Part of a small language model's weights.
Size: 10 layers, width 448, 7 heads of 64, MLP 1216 SwiGLU.
Architecture: RMSNorm before each block, rotary positions, no biases in attention or MLP, normalized queries and keys, capped logits.
Training: a variant of Adam for these matrices, 376M tokens, 5744 steps.
Each number is 500 + 25 x the weight over its row's rms, rounded and kept within 0 to 999. Layers, rows and columns count from 0. Numbers have three digits each. The size before them is the row's rms in percent of the matrix's.

# up: layer 4 MLP up, 1216x448, rms 0.0302, rows 575-694, columns 128-159
# down: layer 4 MLP down (transposed), 1216x448, rms 0.0281, rows 575-694, columns 128-159
# gate: layer 4 MLP gate, 1216x448, rms 0.0321, rows 576-695, columns 128-159
up575 109:485539516490476503530518480544476514520516477484498449461472539505491525519509470499507491508473
down575 107:473519481532469520489506497492496505509524465512454499519503517494451471479481464516498496484549
gate576 110:512523489503475525514544526453490494486463528447487468514493455522503505504530527441517461475501
up576 107:482481543486527500485497477477504484486516499532453497510488479498464495545518491499474505501449
down576 106:500530489486504491522462512504495456464509471484493527546528531473492464503532498540484504485495
gate577 099:508511489532501469513506493525483535509502547523450490512486516481512499483456503485537460539523
up577 097:478494469490487523466486482523518484505534486537481504464468466518522499498487473499533526532472
down577 096:494469483514533503511494508534470478507457498501501459475564474471451533479514517571511504469491
gate578 098:526501481486510524473480508528465526469505546520496503494500513517502522484513479507516497469505
up578 101:531488458511519538507488523433494462510532538503486507476509489530516472517470488496479479461481
down578 103:522527482465504487476542484533474489488553520516529515447504537533505573488497474517500496528524
gate579 091:536560489513522435493532498493468508482501569499468467518539453492477507514504480494445502496489
up579 094:467510490510507524517535506503495526505518516504515488559485484491533471483497536491530425520525
down579 092:470510496517483470518524500495508480474528531509467537518531482451499508485493468602553502489501
gate580 101:503465480463531485498536508509479509531490541504494526506523504501503490512511489486478443447480
up580 102:510542496498508495482481507484512511563484504576543495514494484523493484481485514507506509477519
down580 103:491553480509513553430475492530504478515507497488493505506449497528497491474437537491471476514538
gate581 098:496459504443508490514482479485482489520510505503522486447464513555529502497523485495498536528493
up581 099:477506501516510492492530527518525486568480524508551525490510512499497534512526500494497481533504
down581 101:526509501502534497529527480542512527501442492534477480455526506529508480467551470504519540522552
gate582 091:511450527481504512541502503508531526475485487479521477489514524483523514506506558522490525501488
up582 092:479519508529475510503505529518491464551476473481479522490483523525469516502500502521499540553509
down582 089:499509493487496503511481486506483540478531519503500488491517495523492501490499490368496451489502
gate583 098:499494472504473480515512504487507483512503505526536524519495509502501490507486490450470499485488
up583 091:505494495525525484436486510515475533476496505476466462468516495484491528479513472465537491495497
down583 094:511462519530498475503477539521531513505510481499507505455538468500501455472521477451486474478497
gate584 094:551443503505506492512460484480491516548492489478505487491539501532513467506480465493482479507545
up584 097:489549503473455510512510525518514528510519474444452510517474464499494512512507497505518478487545
down584 093:495464481522512526478473496517499533458490530478473449475545490523484499522495447486493462529496
gate585 097:517510522556494513509465519480489479542481508518456562463538477491484488472500495487504500512549
up585 097:508501485491483536566487501539489535467511483512495508529510482446470463520511482490492497496496
down585 099:530461550450492468541471465496475489491465547503529526549485494515501481476484486494486458482476
gate586 102:511499452522487525483477507507490516543491479514501491474519547524492500524517464490479489479454
up586 100:527480503564479492478533504475508522490446430479495499527506502491510440503469532497519504524503
down586 102:473436549540502472476500525516515514506464495479543502546516542481454504471524512495530537493490
gate587 097:500565511482520516493503486513500507475486526508510489542494509497479503493516526485497520464484
up587 102:499510444501496436487476504488481509511498496479502509486470481486494463489493487497513500489522
down587 103:484471483516483525540501501479508507492458510480527514524454500463474486495481480599441510506456
gate588 096:517505529489510482531495477506489465482483489502488514526518525504492521486455509488485504430498
up588 097:499504529535486475490508467458479527533553508517525480483507526492504502522474494503458515515520
down588 091:512538472503472510490488477489510491488483520476461475498514490539501468505526530429500478499472
gate589 095:520510511499488490517488473535507497494545548501498536542501516484479506471488536516531509500502
up589 098:466563481534466492505502498467560494462478482491510505556526542453480507524551461483504525547462
down589 100:541503502509487471525496467488511457513511529505499477481491490451502491505538498462491511506519
gate590 099:571509518497488487509491505498509476507461554468453511487507519508457526534550486474486509460452
up590 098:513454506523494496502496524497482504484496506531525550454487445494504492488507482499513489484514
down590 096:531486489507528486537521492505476469499497446494541538477501479484480565483485478460527523484497
gate591 103:526525456490511515518475474491476464490536495505511508505472531533461543523504506505488495463497
up591 101:528518521488485478511491544465503490519527506490478490482553537448490478554493497512501484486524
down591 099:485486511534496495490504497488503475517468509504488515431527507475525504510500462604536493493496
gate592 099:524461529491473507501482475499476524503486543531543504505456501539519484487526522489497527546565
up592 099:507517488481464530519511491498477470493463489502459493533531516516479467534484474486518481492508
down592 100:472521519500488515509520506546500514460518521484505506500485527516507482451471505510508486511547
gate593 103:493550483527508514508468498432498530465506481515521523468466495486545499510520514493515451494489
up593 104:522520512487491495488471467524499508484495491460504499491560455461448458522512499509515523486529
down593 103:500502483492507418545481496505489502494487435476485504447513512534520474506499499598504527481506
gate594 105:544525489497528525502525513470504457488509531488503495527433494515508504492490508472491477496509
up594 101:445500526505534505513475537497545463520516527531496483491523473490505497479502545481536542487509
down594 103:499532487535457483493536509499451527483522512492485537482506485496521491437528543480564580515538
gate595 094:493481553484481554545486516481493484515465464512507519505489477560493502471472494475478503527547
up595 096:472499491514490471467459491548518476469473543524530493521520487459528517482497497504495472494469
down595 091:509492486492493466516459498503489455494499528488486528497508511493554496449506534439451461494516
gate596 103:545529471482515515477427526519495534440491496496526477522522439496493465494476522460492491490493
up596 104:521518482505507466494515509482494557508484516489496537497497503495481509458481472507505527466475
down596 104:511478505522460485546499489499499567523506547496459536492504477472481505491551487441453526488427
gate597 099:534579486519508511525506538493487461478468524530440533502477518517491501489559503499491541447492
up597 098:539499552491485484536527485489471545504499520475543512491514490488531494541481464508526509505464
down597 099:489512480532509438489494495461509493446527505539544505493475480491494511497468494471463533511505
gate598 102:490477499468467490475517502473445488467460545474507512511503525489497478481512523487555458494477
up598 106:559518520478537461469521477460486487459483492520518497470475545476497527508520503496484491459486
down598 102:495504500497513497477503521523530494507530522507538487497522519519472483516541478550504513508517
gate599 101:474557484502515519470500485480497526477465527482520501524472506506533504495544480502550477488477
up599 099:461490446499504546505506504544512469454504523529507508541454505535520519541516491525511505525534
down599 101:502477494509480547514495482556510492483510508509491478510532488509450519538463533526524478523534
gate600 096:525525565518508472522510474452487515491529499529470511487484483498518502535484503482528531542469
up600 095:537501551523505486517473476484473528498467515480450438455501519515505489481483460499545491509500
down600 096:527506492482480511507486501476515514517472557515468467460509437470490484507524464567503469547526
gate601 098:467493485492546514526534444502471519457491534545515546496442506478540452517465556500505506519510
up601 100:493509457473522527501532511506483527488523461540489522517488503530500498476487485475514521486547
down601 102:496485518514545513513488460516511523461472475516566510519491523511521503522484532527497490485507
gate602 100:519480495482464450504515448516519468511525533487497481490500518483467515509530480458474502486519
up602 103:524537485538515451504487449489514534499504484501515540549457500512518502521509466486485494493458
down602 099:510484470503480463531468482435462472479522510481486513498538518510487493436511534475456482500499
gate603 097:522485551458500485496501458517459540495522508502479483515448521532475482511499475506520509481515
up603 097:494477559498523487504501499515487512468495495537534488468500481506479519504448503510489517482511
down603 097:516488481459514455502484480500488515467468478503487503492482489492493517534465484604517510525524
gate604 094:512491548489466450537501529518523512479503480462503520516529501525498509496514515509515508506524
up604 095:514531503522490513496519457486506524539467498506525495530494515485556465480502477515495480513494
down604 093:482486517506538514523480504523489490435504539489486486502563469537493536491517514452502520499509
gate605 092:533530507560524517447523488491480524488509507508501520492520490491498505493466491457522495470511
up605 092:505505520533507495477559519507498508499509503480517507493508443511540518499474514543516499507478
down605 093:490465516495506469466516513539517518487531488471508434499534453549537551516488526589518494511467
gate606 107:475517504546519507498497461489469500493500511506507542503472538463522469480483520501488498454504
up606 108:500517538498520517533486465488488484521466504509531458461475493529519521500508525495503430514480
down606 103:489463490467473457517485543475545526479530516490523539512534452504478501520482486582519527515560
gate607 100:505479490513536496501472476549503478519563534466470493518530528526485493484492506503498511508532
up607 099:490427521496521533503512494518490477523504480482523522451479493476498482488437524524475500498492
down607 100:510520447486496539477543531450470529516491477539520486481459513499477535475535462516476513467464
gate608 091:518495498496512514487481516471472495513510532486505514509548503500482460489496483474460544442552
up608 090:531481515536455512513508466529504489509508518466511504474508550490478522515489525465487425491483
down608 093:520513484531474531490449461514508478520499496473496499509535528515475485528468476449441467479509
gate609 101:463523481484490486505525496469513453504522499529474536510482496562476501513521507462556445482499
up609 105:492525479532471467504500515486520501505472524487504468506452509468486532505532478484519516498466
down609 105:497507513514510468458500485486464514540464502513488490482470455496456554504469475529524527462524
gate610 102:532497444540466494531458503494490486501530500509514491538470533514494516508488531526504451481491
up610 106:495511487513483473494497501540494506477478509501495503496502496532457509510494504493491475487438
down610 106:549490524540537474472463522523519485549519465500514502505491539471478506510489514474510510547478
gate611 097:512508530525475490537458479522531514507470451485483486507471509494511491514468502497509527523481
up611 099:487523492534521484488542518523543493516459518523484512532487490508485478525492482478496474503515
down611 100:519482497487461524521513497498523541468521497534503491534491496515500506503497502570468490480419
gate612 105:509492503518468483487508522460498496479477525488510520548507476492537528484519508491528522516504
up612 107:498503499472503508514569537489537469454517519479498478451520493451499497558563519488480503503561
down612 106:490455549553506493478497486488464554479514540522525493477573521449488488522514486477496490520498
gate613 105:494505502453505465483546475495492492505512505521516554472513465485478451485526541483479451483482
up613 104:526495459468501507544468466515546472480535437499502507513515503540528458461471505529521534500510
down613 105:485512494496487500498522474461508528489506475519486487430509496502526498465510452523553511483474
gate614 097:489503533522510510496504569488481489512471482529504549517504471504527507518482494518481502491447
up614 092:489553479490490510480476478518508486492488498494497489521504528538505535524550465514456461468520
down614 095:534490535473468480495474498511522519490535527484500475489485480523477519505466525487550494499463
gate615 102:470496476512497455494452477532470514525510488480470505475459479477511503499516473470499503489486
up615 098:496467498502534502509541486473513524509488505473545502492495489523502459470495492485529508505532
down615 101:484488468480469489487506505453498507543469489509488512511566525493528512494488499505495505530488
gate616 094:547480502474526508523475459513470493494513515597494518435506521555522471495510507500501506511524
up616 096:535488461502514472467513497465534484509513494481476519530476501492496514496526525500524493486468
down616 093:502491521512489509494514491498496531541452504490499470527493555514485483522487527424539522508485
gate617 104:492466486517556460486469484491496509527520537513508516511522472485476501530477452483508588512533
up617 102:500492525507520472517484508492488496467505494535524489509534483551496513530514536515508531493493
down617 102:515483518455499534528481478464510512541446537475519487532482537510524510496483506461452484519491
gate618 099:502497488481544477479460487527526495485435548518523487503487496528495499484509531488512496543476
up618 095:518503534464497521517513524566502502544539460479537539502493498492477505521491525502469507487520
down618 098:536495475478494519483475497495468480480484507529522531516466526456481509513502487570454497455482
gate619 097:487493470482533487453423447501521532473535514514548449514507501546470511495482549496458488517510
up619 097:524542573520475498467485486505518503530469487490463486490479476494454486522490525491530516503486
down619 099:499493506455500491461501497534535509523499524533476507543514438470526476497463475484535504521497
gate620 095:520526505545500504495464541475505529526521516492523486525480493522468528479504534469506490486479
up620 093:454500517491472461488515479501504498507537514483521488491504518475493494510442514478503503509499
down620 096:485535497498439453524499486517496543464543506440524489490522520481485506479492511443509519522482
gate621 100:462462515500471488527526482515535486498512467484502505514552497503559432537490509499519495522478
up621 099:537472495508512474546497492536455515494506544474487505513508507484502500483520483509528506542498
down621 099:479490502490482485506497489511540503498509500485480515501511506555518512543443482454525519524487
gate622 092:472511455489516519518455522518486529482521479517482486492484486479471488511499536500477425536432
up622 096:431480529478472529520499517460547474558468457497518526478517537517463435484544484507534479492511
down622 098:505451489525499491495518471485506505489470486497498526525516501528530453537497421467487496440520
gate623 105:506488488536470522479489518510484511515516507533511512481475485502503533502540474469476533507506
up623 106:514529447501486516513521476478465528485519492499489475504460497478466553486548458485479480469491
down623 101:471508518568490471499505490489522479522508522470493517505498482499533513517492537425431507500519
gate624 097:556498499505538502503512486504482514529534495523483491517483477513473499477451515485505527536534
up624 099:513496521486491474529512508508506521498490427507468470543508474504531466490472478509508490491529
down624 100:491493508481474498493528545489486500515455512518468477490485491503515487503522444487503493523520
gate625 104:479542471558525497501510518506493522468498516458505510529492483530458509513514553509444490469449
up625 102:507469475514496485554511490523526452536537534478508533501530501549483495485488462470520446510494
down625 101:529506498513487493505490507519496519502518478535436455501495513530493480522481521514461551487455
gate626 098:490522503512491505444489492450510520554494470516514547478479463486465518529490506488520498504492
up626 101:492489515475509455430471535480476515506456496511505490481475461543522517482490531530475533516526
down626 102:497482491436523516509539503520476491489500464493529502504459465532499494530492531521489530495491
gate627 146:552495509506507508562559499476516464479509483515520515498505504501495498535485452469484509508476
up627 123:480509497530515489487460480530467524523490506484504505528511494505528485509487527576519466529519
down627 096:539499508480500521538541488467518485483506497518521505505496503511479501506494475322469522474481
gate628 102:522528474536515461457485539470500490488475571535503498467492500471556501509539474489505469540476
up628 101:475480551534447512500491550495504512452493508555484520484522521505498448532514480466506523528553
down628 101:542495501500501456500516518521528494498525521519465537507486513492529481492507528569475526501477
gate629 099:528514503495537528534514499547496513471536513458509504521495532486516522467509507495462476485528
up629 100:499480489480496476502515509520513496551538500505499485513498483513534520508469493490467471484542
down629 101:483543476517505509505494564512489503487521471533503541557461502506525494493474482561490531553483
gate630 098:506493516536498480497475531459496487491487495499503547523473481475486464504470469490519507487514
up630 099:470472513524451500489494474510487480492489466492505512524488476477465503491537466507485490517514
down630 098:468479469505481455490534482543477500524477440522549525491468492523552499539532475574506491535503
gate631 086:547541514444491501464468508486511501512531481506471474483513507511524537512522487489511499507508
up631 089:536496478453522507487505504494496484466522480508428508513530509468542522508548496476514490492520
down631 089:522515460519500510480502530509508516517508512482494476544490503487499500483473548575478481547510
gate632 100:524503449504450491490493514495493503544507478517520473477493507482525448499466462499459478506449
up632 100:542527454479478527532506487466500484521509543506518491495484473475511521478502456497497451500522
down632 100:517494490511492501476497519475477546483522492553518479503500507518521495491520480484453493493479
gate633 092:500480488533473488407444480509508516487450512493533527508473500449498544483513482507518450485481
up633 094:506531530518507516485494461516478485534487527467474476456499469474477533473497465494491492481454
down633 097:479470488492487470503502544457492467503508443506500513507483503477490466521526550465493504452494
gate634 092:515486532527493455478451506495501492486484537497495487494530512523556547458499487505529488476448
up634 094:519553493492517488466529527508468496512459505508480494446471479478523470485507501473551537532486
down634 097:503496518503463481546512454496484469503520474452510496493518498484498504522468489509512497512524
gate635 091:527496499512487526480466493497536484491470473540519507459519530479501523538458463498505499514450
up635 093:520521521435489512462520483482530501492460506534513476485542512523483501532485502463505479525529
down635 093:472487497516532506438497500500501503491530513483493535504535505541472505486435491545475550509523
gate636 103:545572507538502523452514531464453494509490540490554499511499521532496526484504531487507448481507
up636 107:510485480459510491482473506546478517501489481508523487518564484494491480492459462515508506483481
down636 106:494488469494496521515554509456478543472492510484517513478483461459483493465478510509458509499496
gate637 097:489527512518526498446479508449502531502488494528500487505483493471511532475501442482536520471477
up637 098:532528460464507523482487489488494496454498499478487437498497496543465501502501506485469495464493
down637 101:506491450493477520493526466500495525466457496496455532482489520502492471504494481506489496490508
gate638 098:490537544562498534504470548443460505493490484479529538465561512480475495518469462488504516482477
up638 098:509482482489448512444525535481468491504479548510559527504483463531534448502514502504469451502509
down638 102:527480525498522500484513497495462532500482477538523513488477495493527501550494521514487525465526
gate639 103:512500455496492466509473507509486501473499514534489457547540481465490451526496487467527529458497
up639 102:452484497509541562504510508505525484501464486478513528498495482491461490515492526509503488519467
down639 097:537482486488550460490513487482472497524510501491495485508480541494500524514480527401512454523491
gate640 102:505507503506535492546471509527494505521548527496459513465460502486468495498514455469488506530525
up640 102:492520466493471493524514469493442519474500491468510477485511524492474517527504462485497466468458
down640 102:492469510485492505507536495479498520510489481486479486473533467469505497496473529528489478498523
gate641 100:542488488500535464521519520470440477509483500517537499513493488540483496461507559472494521424548
up641 099:491490526506496506500511493533516502478486562475497509482488530509513501436466508505507479495473
down641 102:534503537509523428503476494523480534521517481538518463462502515471525507508489487478482482490506
gate642 104:491488540490514560510509498508450506507496504493504519509502487527499534505507475467453499559497
up642 101:488501506510497526499527498497499543537549493478549464475493529505512508481499506444518494516531
down642 103:476537436470536528513463499507457529503508496509542498547507534518500506428494472559517486519489
gate643 098:533527491497470491466482527526481527489502507491536487475544518472469495487509480494490527487508
up643 099:528484505493496508477467520506489474501493541518508476471496482547520503536502560478540514521462
down643 101:493504527485470539492501462506543518501489503459481488498465481453501531512557526496519455536488
gate644 100:492483501509505437517507461496476499503533519470479441513523522552519484484480510480491489485476
up644 102:518523491521457531509497523484508504473530502557509506475482470483444519471497467484513510471461
down644 102:511494463479493529496500481520486546541475453484449477496507518523498490493519501544482463476501
gate645 100:475515454516541548527517517538496485508469475472517467489476510545469410511547526484512479471544
up645 101:445525484474460544504474553512499525483498483499542482482488472473509519536489475520506537499477
down645 103:486486462492490517506492481523545487474487449481475458482533520529495509496480475484546510510489
gate646 159:535503490474495474522483478492490523476460517455475469511488499530496480507517458494519479515538
up646 161:537492493499494500534481474506507517458501511473454467529488490515485484505520465508509499487518
down646 120:518518489487487512522508504484493512466498516514484500517486512506498473495510475693496503501526
gate647 096:496494521523487472512497518514521500448497539490491511494506502475514477509463508499465498541515
up647 094:517498510471505459484530514519527502482551468509454520505511493496548486530484501500529510496523
down647 097:474525482531511518462483491496469499525532559469478482529483489503509485487543519524444472485517
gate648 103:499489518496495530554490558479535510484528510463478506510498503505521509520518449513569546498533
up648 089:508525509493518516513529535466552476511537514488486503511521475516484502521519460498525523447449
down648 084:475488498511524479490472478531471492511480517530539489478502510502497490489491531627488515510475
gate649 099:516524524540472491518498469428511485524486468480481536547480522520496488519488526468525470435486
up649 101:499494500507535489512483475487538519504518511474477466477496535497528531426478497502481511469494
down649 102:536498487509530532509490522523495472486513508493499496466504512490507487527489498493512479500518
gate650 100:516482529507516496540447519524513491501526487484481495457496516498474529520467519495506495507459
up650 098:461482523466480482472493502542524484509527490487523508497548488524487444532502516508538537501529
down650 100:489498479500506489502483494469518447486512530477484512536513487496534496446517526492528501475487
gate651 098:529487475538488547543490483477488502481494522508534480545506506477513508494480501498504478483483
up651 098:504555494534475512445492508509560492510475524522500483487521498460501494508532526466496477489515
down651 098:511516482503514533489488500485472502475519562526500489492489470508480492535504534490514477479524
gate652 102:555487485503498502506531481506480470500483483529479521467486490551517505516501511485522507453504
up652 101:484543498483480478473439506490517534508481536490491475503503524494487488476522475507481483511506
down652 096:516541534528501502477544479506452492486525494517486513457469478526522546508534498375523492469471
gate653 094:454541491536500474517490522512487504537484478485541504456490506500516481488509525461473497489508
up653 096:442474483486554506513485521496522453480496482530473479505465576526487452515503491510493433496520
down653 097:488462479534537542507514465523531517494501512544473515524473490495477522516504521510489460460495
gate654 103:497527450539489469484462508533524480518475521492516505492510520550521468521470484483500510518508
up654 103:478517484467501506517486463511503507495490509566428487544534493535479471490508493491461488522530
down654 104:493499512488502450487527509513482476467516458514467476510468489543514529478490517538500466512501
gate655 102:526504522510469471507506495437483493466503548504494526512479467466506448477537486469499460533485
up655 102:481497488495484479483529502490500433475469503525490513499507457512511510501525491496508464508466
down655 103:506523532488483530480515515505438478479487513513504515465493495505507526504517499486461476494421
gate656 103:488494487514480524502486515473550507513526546501507446523519493515506456499545544459490505536518
up656 104:514484493498492535515536497497519512543519462505538488504465515499524526491482515489521469511513
down656 103:511471469491475549507524472448499453526470490532487521541455513505494509489510505468485530478510
gate657 102:539513502480470504491478517499492523525488501483513546457538576490470455525480484477548455515531
up657 104:471514522483494465479494502523526550509516505491516466491552497515477590506495458495484512483551
down657 103:465498489548475515481487511485499491485470463490518479515540509518519503500506540486513469471530
gate658 112:514482541481531508516493535465504550499496501507442540506519502509527457477479506468490527508551
up658 107:515550520512485490484494530466486471452536544486532546514491473490472524484510500528509513503490
down658 107:528506533534476504516537467506484480516506493495525519511486477522472521465509506543512527509493
gate659 099:507574504503502504493502487481488494488528463523515523514515492494504514503482515447528525505482
up659 094:484503501514490528516486486495475506504555445474477499513491507491476492525474516517515545522480
down659 093:464484513532495523463493502501545534507500468500486513550463490486487498493503521581492530500520
gate660 084:457494446481540510478490466457514490494560500483521499530456534515483502436521526545457528502466
up660 091:525506489499474507528506466522501514475440520515462492500533485488442516494482480510506499499451
down660 088:514505511485508483514505497519494523501524547496515563497518499500518468529474502470541469514528
gate661 099:514495488507487475500531499495519499497469542490422480454465532545471494513504534461483470533477
up661 098:493510490530500497510451503542486470476497507479505462541516497499516550487460505521486548533504
down661 102:440521518484543507534538518492468489493522481484530464532529511470520481514537477441485509508417
gate662 100:533513465510543483533514493500491529486487503530507447509488506503527482528467495515539513551520
up662 104:469468524476486458497491489494519471516504477491515562518517512532550522556518500511474527482492
down662 098:517481472514498487517472511487511485473475471470498503482469501487483503500456527461521495509521
gate663 099:533504456501511521492457487488478528517507500525498475542505512463490555451489470482490505438515
up663 097:513498561520491502500486474449516496485485514582536503529486503516558512507518495492476526509481
down663 101:489427462505523501499527502472481515483487570511580513512523503505472504520516486477476515506497
gate664 098:527474455478520491525428533512515499478483521534476498483505473539484517515519514489513511492515
up664 104:459466490471487528518514522501479508453508522512480556529519486517429495459504481500504516483503
down664 103:563486532529502556498532448474483505464477455481475480503496526503540528517478478490521483529473
gate665 093:529456472498480488504484499522454486501497479468481494456470494519513525523514492513437534503569
up665 095:467518455523501447481524539464523507508477518485527459551458541488500467548520461513460511508491
down665 096:492483485528530528543510512515515513518471478480510529504512519522517488498477525524517472502567
gate666 098:482509508543482473502492476524474512463484484523538525457501481541476452507468518479471512477513
up666 100:480462512513485545498505474486494494483499479469478486473490501534519506467473475518502504447527
down666 098:467476540531513509501485522531502467496492497440461497522532489490522504528499514567491507551486
gate667 102:495537511510485505507511467511522548456537485484460505535510522498494495464487483493494520531509
up667 102:473481489488519505488482504500494522516491484511498482542516538518463521530463475489468532531465
down667 103:504548504586529507517461480457530526545520496504510520504502530538498474517486547521465529484469
gate668 094:483508544521500503482479541488501549486516482534489528449510498549496517486508490493510510468528
up668 097:531504456490474522515481459507500459503559547524464543490508476471523551505487486494547524487484
down668 100:498480483503525507514498521563557484546492505471480457536499517493485520493505489519497493519509
gate669 101:576481456476514498510459473501501495447528499521520490485489520541497495461541459478499495512526
up669 103:497483468479542533524489517501511473474497457480550454512476518503542478486522500505484485515508
down669 104:519467470514514471528490523497493502486507522504463457492527463500491537497486523499497500506491
gate670 100:508485504483524519513521477544490462480541558513506492509473525507460425505457509486516467505491
up670 101:465497497495512493507487487514496524535503473517504531530465500496482490456459484519449475519540
down670 103:526519499544475564471484502513535532509499475478498522548477511515474499509487444507504549484494
gate671 101:450514506518560480493498516534470506493477516492474526503479460534491487491484500467479522510543
up671 102:498476546516455464501459472490510540501462514510533524512494511467530521456489523516516544521467
down671 101:521466490474502512459524533484516515467536487501484502544480514433525535530472483482522470457486
gate672 099:508526517516525515452493513492492502507540560468512502524492514508453535479502477501527479493475
up672 101:495496488517523502468527518504467500520530458508504501481501505487462480507484526498503507524542
down672 101:517462491506507513506530524497520488481494546516532463499526481507516492483522472399474464502474
gate673 101:541483511526529478490495449488528504533469475498469460516486503454545528460469484496488505498554
up673 100:490493470509495487545471534476478509459495498503473518508505512490479487541501533518471470468538
down673 099:477481489494478519504498474502500509522514501509494485477492516561513487500473531539467463464524
gate674 104:555494529513470515502487513463526503539536548517472475519494555506493505537502538484504514532457
up674 103:507491448508496512480503486539504516494558519485471497501452479534480546483518458509463471429521
down674 103:469485446498489485522473504526490498490525522505484504454501484504526516471465440553519490494493
gate675 102:492495533482520476459479521550502530497498468501479482466466509511481515531491483513535527456465
up675 099:489525531474512488490494511508510492485465528492495466468496482559472517474492530491513507465479
down675 103:526521467504460508524489473498532457495520469528514499472529501514480533502470495449481484474505
gate676 095:494550518478483529516516531444507512499470487488477480511522470483538515532478486496531480518450
up676 097:483489503507486478532501477522501503512453499486457469471477539483489517495542536446501498526473
down676 100:465539507458443461533507530452498489535520506489530495502462471437506559482503541497498467531499
gate677 089:510523482530510495526541500523478520536494502522473482492488441503475507521519457440495520516514
up677 082:518519511436489499470453476463523489496485482530539495508538529465503471478454516479501515462472
down677 084:511525484503513536487502502487470465526446498547512419538505483478447486523500487428477508484523
gate678 095:509499485484513541501483506540486520490531469524502486478471501500509507476477493510519493431518
up678 098:497518490583524495504455530501538484514497503490532519515519465489512551510511486496497504498528
down678 098:464486496511492492499482508486502500532544476482501515515468494515482453508482460504514509509526
gate679 097:488531469524502484512506481508492510513491463507455557491527460505485486524511468501512465527494
up679 095:506492470513551462510478481493505474498534476476509493480535516469496472498493486486478462541459
down679 099:490467552491497538470499526513525492520478488463486488551494491484455491542497498555481506511516
gate680 094:541523447488511472478505519515519504476502494471469499531533481530482501506467487442530484489491
up680 094:501479536546509490489486461502505510542515503522546485489498491486462487503509495484483531462511
down680 097:497505519516523517498514461497484516523532505491493500481475450451514510526479509428521502478507
gate681 105:513499456458489449480468525522513463468511546524471520477520488510483517530503501490508495500539
up681 105:504458522548520530500517510497504481496500529498459486515523559492546476504486514488512505483508
down681 103:503520510544544465495468522539522534528488477482504497501470518508424528554478499445535550514489
gate682 096:488491421473518501546496521516527510497488537499517481513494511481502483482480487497505513448505
up682 097:501471521527516512469464493511490474498480504493522520562517464514504487547485492482508475528508
down682 099:516496487496487537479503534507493515516505486515479491499443542513510477515537519461503490529487
gate683 104:563527449506541493513472483522532491553455479480533510440531534519491476497501515503541510494480
up683 103:536501491512426475513510511518500509488487506478488494498485512503515515530538491500477434530476
down683 106:531472513471475441454502563543513494484536513501486480492513515515471501477469510480553484479508
gate684 094:513476518507507526535517557477528512522472498456493498483476514518562491537535502502507503499487
up684 095:494529472498491521502481467509489501483479528466517473515501517505455511497474532484511491503494
down684 099:513513499487515514528511494498532566492508511483513545486480499497528489484442493520447503464514
gate685 098:524506493536517477521482530496512460485509469536524503524503535507525518550527523494542527506589
up685 099:510479473502535498512485554484487486509458518575515484479481478498541484461486504500511487471501
down685 099:474511512512515508513508498492497505488515493499497450460511499494500507452471486468492486453527
gate686 098:487495467472521507490501477508476514488447506515497504521480512503505443460497476480555464507526
up686 102:491505487474461486523515472467470435522488503508496474479494551507485490523480500497479495508487
down686 100:490516488468483493531537502488478487477491490530489501496532467496515478532502525555477521518463
gate687 102:512499522514526492491495492513497520455478505452520501526511470492510514462470498488479496516510
up687 100:557473518486535469503488547522468463497516461492508492487499526529545482485489545480501532512508
down687 102:562515586509476486525510482521487469483490517527497524472504498510495455488511513566514582520491
gate688 098:575465504494470493474533522458469492475503492475512526456486487520518538470472485485507514446505
up688 101:488538472534480469483473511476519505484509499476487481519447500495473533479550503494499495551501
down688 103:505492479493492530522519520481497452522518497534488500506487531503469467514496533491516506497517
gate689 100:487516498479528516519523524464494504451501547441468516471483506493540509472506492510505521514499
up689 100:495479503510517500469497512496494486495532501495497508493482499498476474523495493515501472489505
down689 101:511507485505534521497505464439477471505477520472479480511455504486503524521501493482533498500486
gate690 098:495442515543449512487519477476487536506488567500512454516467492524485504460536499469471471497519
up690 094:465561523501522488504522469475520498526450471493519509479492517500460538493476538490504495483516
down690 097:549535549510469416504537532511464528539497488502498496477489526510500498507489522448500521519520
gate691 100:510542488558505511519476522480498499479535480524500461478507496465521499491496475507516497481483
up691 098:482507512468518491496491508479502524490469533487505500522479484521457507525493499505509507460478
down691 102:474472542529525527532480522508524538489488456487507483490517509551530515540482531428496472476483
gate692 100:490503509494507468499470456513480482493487533498498507511528475484519499465426494479458473477520
up692 101:500475522489476483473513482511444500505487527517475499488508474502529489511507509487495498442498
down692 097:477511503464483501485490542508532466498492534481487498529479485494499469525475441569492541525551
gate693 102:505502488514495501498470550492528459548490486487449502501498489530447463512418485499508520509478
up693 103:520531482470451491516483512492493493518514508483494459527535488562482509489516473475453526479477
down693 103:500486476476536495519475537498499519520512458478476518537509480480500523499415514533534494535508
gate694 096:533506478538499515479486486494511499491470498504539502552493517505512503490502512481495432495509
up694 106:497499467464521467488511454502494524507456498517502525487502496512523499499523543489480508515488
down694 104:468501469476496526516477507517483519491516536515485508476500486503487492507494503502484531498512
gate695 099:508537487509515509494485512469483498517523516468497495521475516450545482463507491498466508529445